Weights of a small GPT-style language model, trained from scratch on English Wikipedia.
Architecture: LayerNorm before each block, learned positions, no biases in attention or MLP, normalized queries and keys, gated attention, attention sinks, a smear gate, an embedding shortcut, capped logits.
Each number is 200 + 40 x the weight over its row's rms, rounded and kept within 0 to 999. Layers, rows and columns count from 0. The size before them is the row's rms in percent of the matrix's.

# layer 3 attention output (transposed), 256x256, rms 0.0727, rows 229-255, columns 160-191
101,180,237,159,193,210,257,119,199,161,200,272,206,269,196,181,203,125,183,221,201,112,191,234,271,226,151,216,159,243,146,210,150
089,197,176,190,262,101,264,247,291,196,185,265,107,225,183,161,229,277,176,214,270,205,148,225,248,200,202,257,249,236,231,192,181
086,210,275,226,193,207,229,188,224,179,243,220,234,200,224,167,188,261,169,218,254,142,155,220,254,266,179,205,283,207,214,150,164
094,195,247,214,244,138,250,167,197,270,181,123,178,175,146,212,149,196,219,213,241,181,223,185,238,227,173,223,217,202,236,172,201
101,200,164,211,138,299,235,167,129,124,250,221,249,227,147,137,112,126,195,203,147,226,235,216,228,227,196,234,213,190,190,179,222
107,239,209,204,218,211,233,181,185,205,252,135,194,229,139,199,177,202,266,187,142,117,207,178,152,260,234,123,182,203,183,188,156
109,213,179,171,234,160,175,241,234,153,216,165,204,169,199,200,227,216,205,164,188,152,171,166,129,155,211,177,195,181,207,179,199
087,197,203,180,136,208,182,258,168,150,242,165,187,149,158,197,191,157,222,198,99,192,217,155,33,222,206,191,179,171,188,204,221
094,230,171,183,206,215,239,170,232,167,217,184,211,245,187,199,152,192,162,146,184,204,260,198,214,189,204,187,245,178,212,207,186
100,146,212,163,198,253,200,242,197,205,184,267,161,239,260,188,183,231,154,193,208,174,162,221,216,216,183,187,139,255,155,255,153
102,174,178,260,198,155,181,190,179,175,149,273,183,210,207,188,202,200,174,262,194,267,233,228,289,161,170,264,248,181,224,188,211
089,209,234,205,160,289,160,232,177,284,241,208,245,173,231,145,142,188,216,266,185,219,217,217,219,224,133,237,153,177,168,153,120
092,189,208,151,212,216,122,181,197,180,173,175,235,210,204,203,242,165,246,149,166,241,223,160,151,210,199,121,204,237,254,199,220
095,176,251,172,203,246,189,196,163,214,195,171,184,206,210,251,211,246,303,240,213,249,239,214,244,230,218,186,246,214,169,209,90
103,152,201,194,144,228,187,178,225,164,238,209,166,283,194,162,238,190,187,249,221,226,174,229,321,140,231,220,216,136,192,221,162
083,198,156,164,214,201,240,171,243,170,197,176,223,129,164,204,154,151,213,152,177,185,203,149,102,218,180,167,180,300,211,232,181
109,169,237,190,165,194,190,201,129,169,254,218,165,195,200,187,227,112,162,250,177,144,205,185,225,184,156,163,234,253,178,211,150
087,204,205,244,119,223,224,183,171,240,225,205,248,208,204,195,192,164,201,224,202,177,221,214,250,232,226,166,164,150,163,180,178
094,241,193,215,272,184,250,163,217,184,208,210,197,130,133,182,196,239,184,205,193,181,196,230,259,229,164,242,228,130,250,152,192
080,256,179,136,306,194,179,202,227,246,232,177,220,151,223,257,230,175,197,138,219,176,199,170,243,225,202,131,201,155,241,181,207
103,160,191,198,156,197,308,193,161,190,157,247,176,175,197,68,168,189,170,238,116,217,202,271,215,214,175,257,163,216,122,192,213
105,151,107,208,213,196,183,230,280,183,186,118,214,241,246,235,144,227,221,158,248,197,211,249,149,165,246,229,142,211,177,243,164
073,229,197,223,224,165,195,202,211,187,214,246,189,198,256,192,189,197,157,156,239,181,141,193,177,207,175,191,182,273,253,223,246
109,182,191,164,321,167,174,233,192,170,164,177,161,102,247,220,211,179,223,236,191,210,264,217,212,165,220,178,258,241,209,230,183
086,205,242,145,279,186,166,198,139,191,158,243,147,124,205,230,218,160,235,308,152,220,276,222,230,216,174,196,258,250,190,180,165
103,221,167,144,195,191,154,199,243,234,123,181,190,257,222,241,269,244,173,220,204,178,187,216,201,150,245,226,166,194,216,170,231
101,169,256,217,206,273,186,149,198,191,208,135,255,266,292,255,183,248,287,163,203,205,177,180,188,201,295,151,176,164,179,191,230
# layer 3 attention value, 256x256, rms 0.0708, rows 230-255, columns 160-191
093,235,150,230,192,258,217,170,177,234,218,192,163,217,277,190,297,212,200,163,204,126,160,297,174,216,183,106,137,212,198,217,200
089,222,236,219,212,256,220,276,180,178,181,256,196,223,334,133,176,151,208,149,147,133,238,244,228,196,191,183,169,228,195,280,222
093,199,162,216,252,239,216,191,203,172,195,196,203,180,143,186,304,291,253,225,236,156,243,272,229,241,149,215,225,217,198,178,195
108,209,285,216,221,189,227,242,224,253,174,160,208,125,190,218,213,243,203,271,178,197,200,197,175,141,190,140,202,217,212,177,158
102,188,244,255,227,115,188,234,217,130,232,195,193,139,274,164,204,192,120,193,233,226,271,182,203,206,172,257,230,188,191,264,167
107,184,218,185,135,300,188,167,204,126,214,173,164,203,269,193,137,150,165,206,265,241,160,248,229,217,197,215,170,199,182,226,174
088,230,253,157,203,172,181,227,212,179,141,185,183,182,215,222,173,117,199,258,196,219,185,272,194,160,163,229,229,204,198,191,107
087,168,260,177,213,158,138,216,157,314,232,240,198,202,192,244,275,223,227,242,234,157,174,162,220,187,234,188,163,207,191,171,274
092,211,135,251,162,166,271,150,174,109,253,116,196,133,240,224,166,180,214,171,144,220,182,195,206,212,242,214,264,198,206,224,227
103,205,207,185,197,234,213,269,201,198,228,187,196,245,230,209,202,263,206,185,184,144,188,241,158,240,288,165,190,266,220,204,197
089,252,237,216,150,203,197,185,225,242,109,219,212,114,164,172,203,56,189,190,211,214,200,159,219,129,196,153,198,189,197,254,211
092,220,188,260,171,163,147,189,245,178,184,231,202,192,186,181,45,145,179,193,210,295,223,143,218,164,199,204,264,179,234,181,152
099,237,207,234,206,161,203,157,192,165,214,233,238,260,181,216,170,228,122,190,87,145,179,131,184,197,158,256,150,204,180,245,262
105,250,241,222,242,157,192,222,163,331,212,239,211,129,177,188,176,232,131,274,167,109,226,156,213,145,232,195,170,264,201,180,225
100,208,253,182,185,159,204,181,206,198,221,202,207,136,175,209,143,230,221,216,227,248,136,225,214,185,215,259,294,156,206,179,162
107,243,196,267,143,197,223,208,214,266,220,199,228,79,148,229,163,250,208,235,172,189,209,174,234,179,162,260,192,190,201,211,177
098,215,175,182,226,128,219,205,200,238,95,197,237,130,163,152,270,181,215,236,161,168,317,170,182,171,153,260,206,256,211,232,188
097,161,213,186,235,301,196,110,201,221,201,248,160,269,249,256,244,278,163,170,166,236,166,254,193,172,145,103,170,186,215,205,210
083,157,177,246,129,207,222,161,197,141,178,174,183,204,256,175,168,180,170,220,213,259,263,216,211,186,140,186,242,186,218,200,133
097,174,255,201,182,217,202,212,200,241,223,144,175,163,224,258,121,202,233,270,190,131,241,137,187,166,226,142,229,192,206,205,171
103,239,278,166,232,192,167,196,169,171,238,212,217,244,197,231,248,147,139,226,189,161,167,194,266,227,225,193,241,218,224,176,273
082,198,198,251,169,244,187,286,189,181,274,204,179,180,211,150,130,226,171,143,229,241,200,248,205,224,221,164,246,167,224,214,140
105,218,180,187,155,281,129,113,209,167,268,197,198,289,178,235,124,244,193,172,176,230,128,186,218,227,122,191,180,179,234,179,221
096,170,102,201,181,218,208,105,232,209,232,203,214,193,207,229,170,232,192,131,242,175,213,195,170,229,130,187,206,146,189,187,196
096,235,242,251,199,135,236,127,166,274,207,182,186,172,97,162,110,214,307,183,290,174,173,266,190,264,239,247,229,175,174,232,211
095,208,272,269,205,136,210,169,188,212,181,189,220,183,207,184,208,148,225,223,154,171,295,228,253,234,207,287,234,210,157,246,267
# layer 3 MLP up, 1024x256, rms 0.0836, rows 0-23, columns 160-191
093,258,195,129,225,182,196,197,168,115,216,233,170,173,163,183,245,141,286,251,163,163,222,199,152,247,247,226,198,263,212,141,220
091,217,198,165,236,240,195,220,179,174,260,147,160,217,196,264,118,205,289,218,178,242,213,216,227,202,136,197,195,233,114,147,151
092,201,202,253,188,177,251,151,155,191,209,165,183,150,161,182,202,221,238,219,204,178,184,200,198,229,168,174,180,244,164,91,158
105,117,186,199,234,261,201,223,138,223,215,227,226,249,227,176,190,204,192,228,253,189,143,249,204,203,219,216,131,177,210,122,196
100,256,197,249,219,239,173,189,155,197,228,215,138,177,209,253,205,194,211,192,131,155,178,177,179,199,179,247,253,225,140,153,221
099,103,153,169,205,167,215,183,181,174,207,167,157,216,247,237,232,174,211,223,273,226,247,174,197,204,121,240,182,215,199,211,161
089,175,250,115,267,218,214,246,184,253,211,206,128,171,242,214,165,142,182,173,243,93,163,240,136,233,197,223,218,235,165,130,200
092,221,189,210,127,234,161,79,179,166,270,198,220,128,239,243,163,162,258,241,153,167,178,266,167,182,107,220,206,233,212,171,209
095,162,200,176,228,206,241,201,243,198,295,184,189,218,212,178,205,187,176,238,232,166,168,234,227,190,187,196,201,181,197,124,132
101,275,232,197,203,185,201,195,218,101,213,108,174,196,190,201,195,149,169,197,190,193,174,178,152,249,128,248,197,197,217,224,229
116,194,208,223,216,199,232,170,238,178,202,182,201,177,255,219,152,192,240,202,198,203,230,222,158,242,239,108,174,231,75,147,244
112,246,249,204,219,210,189,164,144,165,173,207,133,233,261,260,195,229,136,218,169,217,193,141,262,175,220,223,280,185,194,196,222
086,168,196,201,236,126,213,188,165,140,169,153,185,155,215,243,186,169,247,193,166,140,209,208,137,144,173,301,225,197,233,182,199
095,204,267,201,167,191,185,145,210,194,188,109,202,200,173,322,201,217,173,188,249,248,202,208,222,205,204,208,211,227,229,128,226
107,217,264,169,160,176,140,205,166,187,208,196,179,158,222,196,229,209,207,257,184,182,214,201,177,239,137,232,151,253,254,183,226
108,257,99,229,159,197,255,152,199,184,234,219,178,192,234,182,138,179,215,191,208,175,158,192,212,156,178,184,172,254,140,251,135
099,237,186,193,133,233,290,207,184,223,229,193,170,132,187,217,199,244,199,255,174,208,237,167,215,223,271,202,307,186,244,185,146
101,137,188,248,218,228,228,137,201,167,220,145,180,221,243,185,204,217,197,173,224,124,206,300,232,208,283,158,189,216,290,214,168
080,175,231,154,234,251,178,143,188,182,216,204,127,158,179,164,170,234,215,190,251,276,146,262,274,265,186,254,220,152,159,235,241
079,160,178,200,182,211,212,225,254,208,223,143,245,188,179,163,211,185,209,269,144,107,185,242,255,253,160,258,195,191,172,207,191
106,206,150,250,244,282,155,214,151,209,255,203,154,150,160,202,170,219,171,206,216,197,240,188,160,262,152,150,248,176,176,199,259
101,208,218,201,242,232,156,177,172,198,212,169,191,253,163,121,177,145,215,185,171,216,201,185,97,289,129,228,215,220,190,188,172
111,211,189,162,250,261,260,224,154,199,268,177,75,215,195,207,158,258,233,255,199,267,162,282,165,218,199,155,188,209,179,180,160
099,223,178,132,200,172,137,221,213,229,197,251,172,111,172,172,114,239,225,266,255,218,176,151,295,234,137,214,179,236,170,182,220
# layer 3 MLP down (transposed), 1024x256, rms 0.0768, rows 0-22, columns 160-191
083,192,157,249,238,174,162,171,217,201,174,216,211,189,203,188,169,184,157,229,167,191,196,229,121,201,173,204,246,208,233,170,206
079,189,259,210,128,232,237,217,228,196,198,159,209,208,169,230,149,245,172,161,203,213,244,220,242,206,212,159,240,275,262,195,163
090,153,227,221,219,233,211,138,261,213,177,214,239,287,208,183,261,161,242,168,206,244,212,225,229,220,167,135,132,203,200,200,227
111,159,147,277,197,163,221,276,187,132,219,195,248,188,167,91,134,233,135,243,201,215,220,271,226,158,226,244,179,262,263,162,181
090,215,147,207,215,190,239,190,181,143,229,163,233,156,140,222,212,198,266,135,226,243,201,209,185,130,227,230,231,140,193,225,143
108,182,224,246,247,260,190,204,182,189,234,221,191,208,175,240,133,253,196,236,244,160,121,283,277,239,268,173,260,206,214,148,157
095,213,165,216,142,185,284,212,237,203,246,245,225,217,186,276,181,232,232,149,213,275,150,218,197,241,233,237,239,183,209,253,218
095,235,196,101,177,286,193,160,182,146,254,190,299,155,236,235,213,198,251,209,212,154,160,203,161,177,116,165,236,176,193,131,171
084,156,199,158,125,160,227,177,199,251,173,225,163,210,239,199,233,206,232,203,178,170,218,194,105,242,119,139,229,263,199,206,183
103,247,250,182,209,105,178,234,233,201,188,188,195,143,185,184,169,172,178,128,220,217,227,210,229,207,180,212,138,171,211,183,197
117,229,181,128,159,184,288,142,201,140,195,199,236,247,232,206,175,226,165,211,140,159,167,190,213,238,202,140,276,230,229,202,171
117,252,265,195,296,212,236,170,174,170,155,157,231,126,249,150,167,189,131,263,277,172,218,246,110,214,224,159,212,204,212,195,122
085,183,233,179,279,223,233,173,187,240,144,144,200,199,250,202,177,178,203,205,178,192,203,246,283,187,122,225,198,209,276,188,245
089,190,203,135,165,232,221,194,153,203,193,251,230,215,239,220,160,201,183,254,136,228,162,250,216,181,227,201,168,237,193,202,188
092,209,209,215,197,217,195,264,171,225,220,208,188,233,152,153,291,224,230,144,239,212,177,192,219,197,227,229,266,158,196,99,144
114,161,196,206,228,203,198,176,179,188,234,216,187,176,151,171,200,245,229,151,273,226,179,153,156,171,184,161,203,232,186,223,234
109,280,267,181,130,205,229,166,268,169,233,139,141,247,203,146,145,287,172,230,116,242,235,186,200,235,280,217,245,229,216,210,232
099,177,216,220,133,224,275,140,126,247,204,220,140,211,259,175,171,177,181,169,191,169,169,175,183,152,214,194,274,247,197,183,234
086,218,154,261,192,262,254,205,234,175,163,203,181,202,171,180,246,218,140,190,148,192,201,163,145,171,135,152,178,240,233,241,232
082,214,202,211,157,245,228,165,187,179,228,233,230,256,184,191,246,212,158,203,187,243,228,208,219,185,245,173,178,285,252,174,181
108,194,173,228,225,145,210,177,203,178,220,183,218,280,230,186,197,247,217,234,276,142,220,153,242,262,187,165,186,136,232,164,259
099,105,172,240,239,248,246,190,318,205,198,265,174,204,213,200,249,301,251,206,231,285,237,152,170,180,190,264,215,192,160,153,198
108,173,177,171,111,234,151,167,170,133,205,140,144,177,213,213,247,256,179,292,216,242,240,180,176,175,178,144,202,157,166,175,142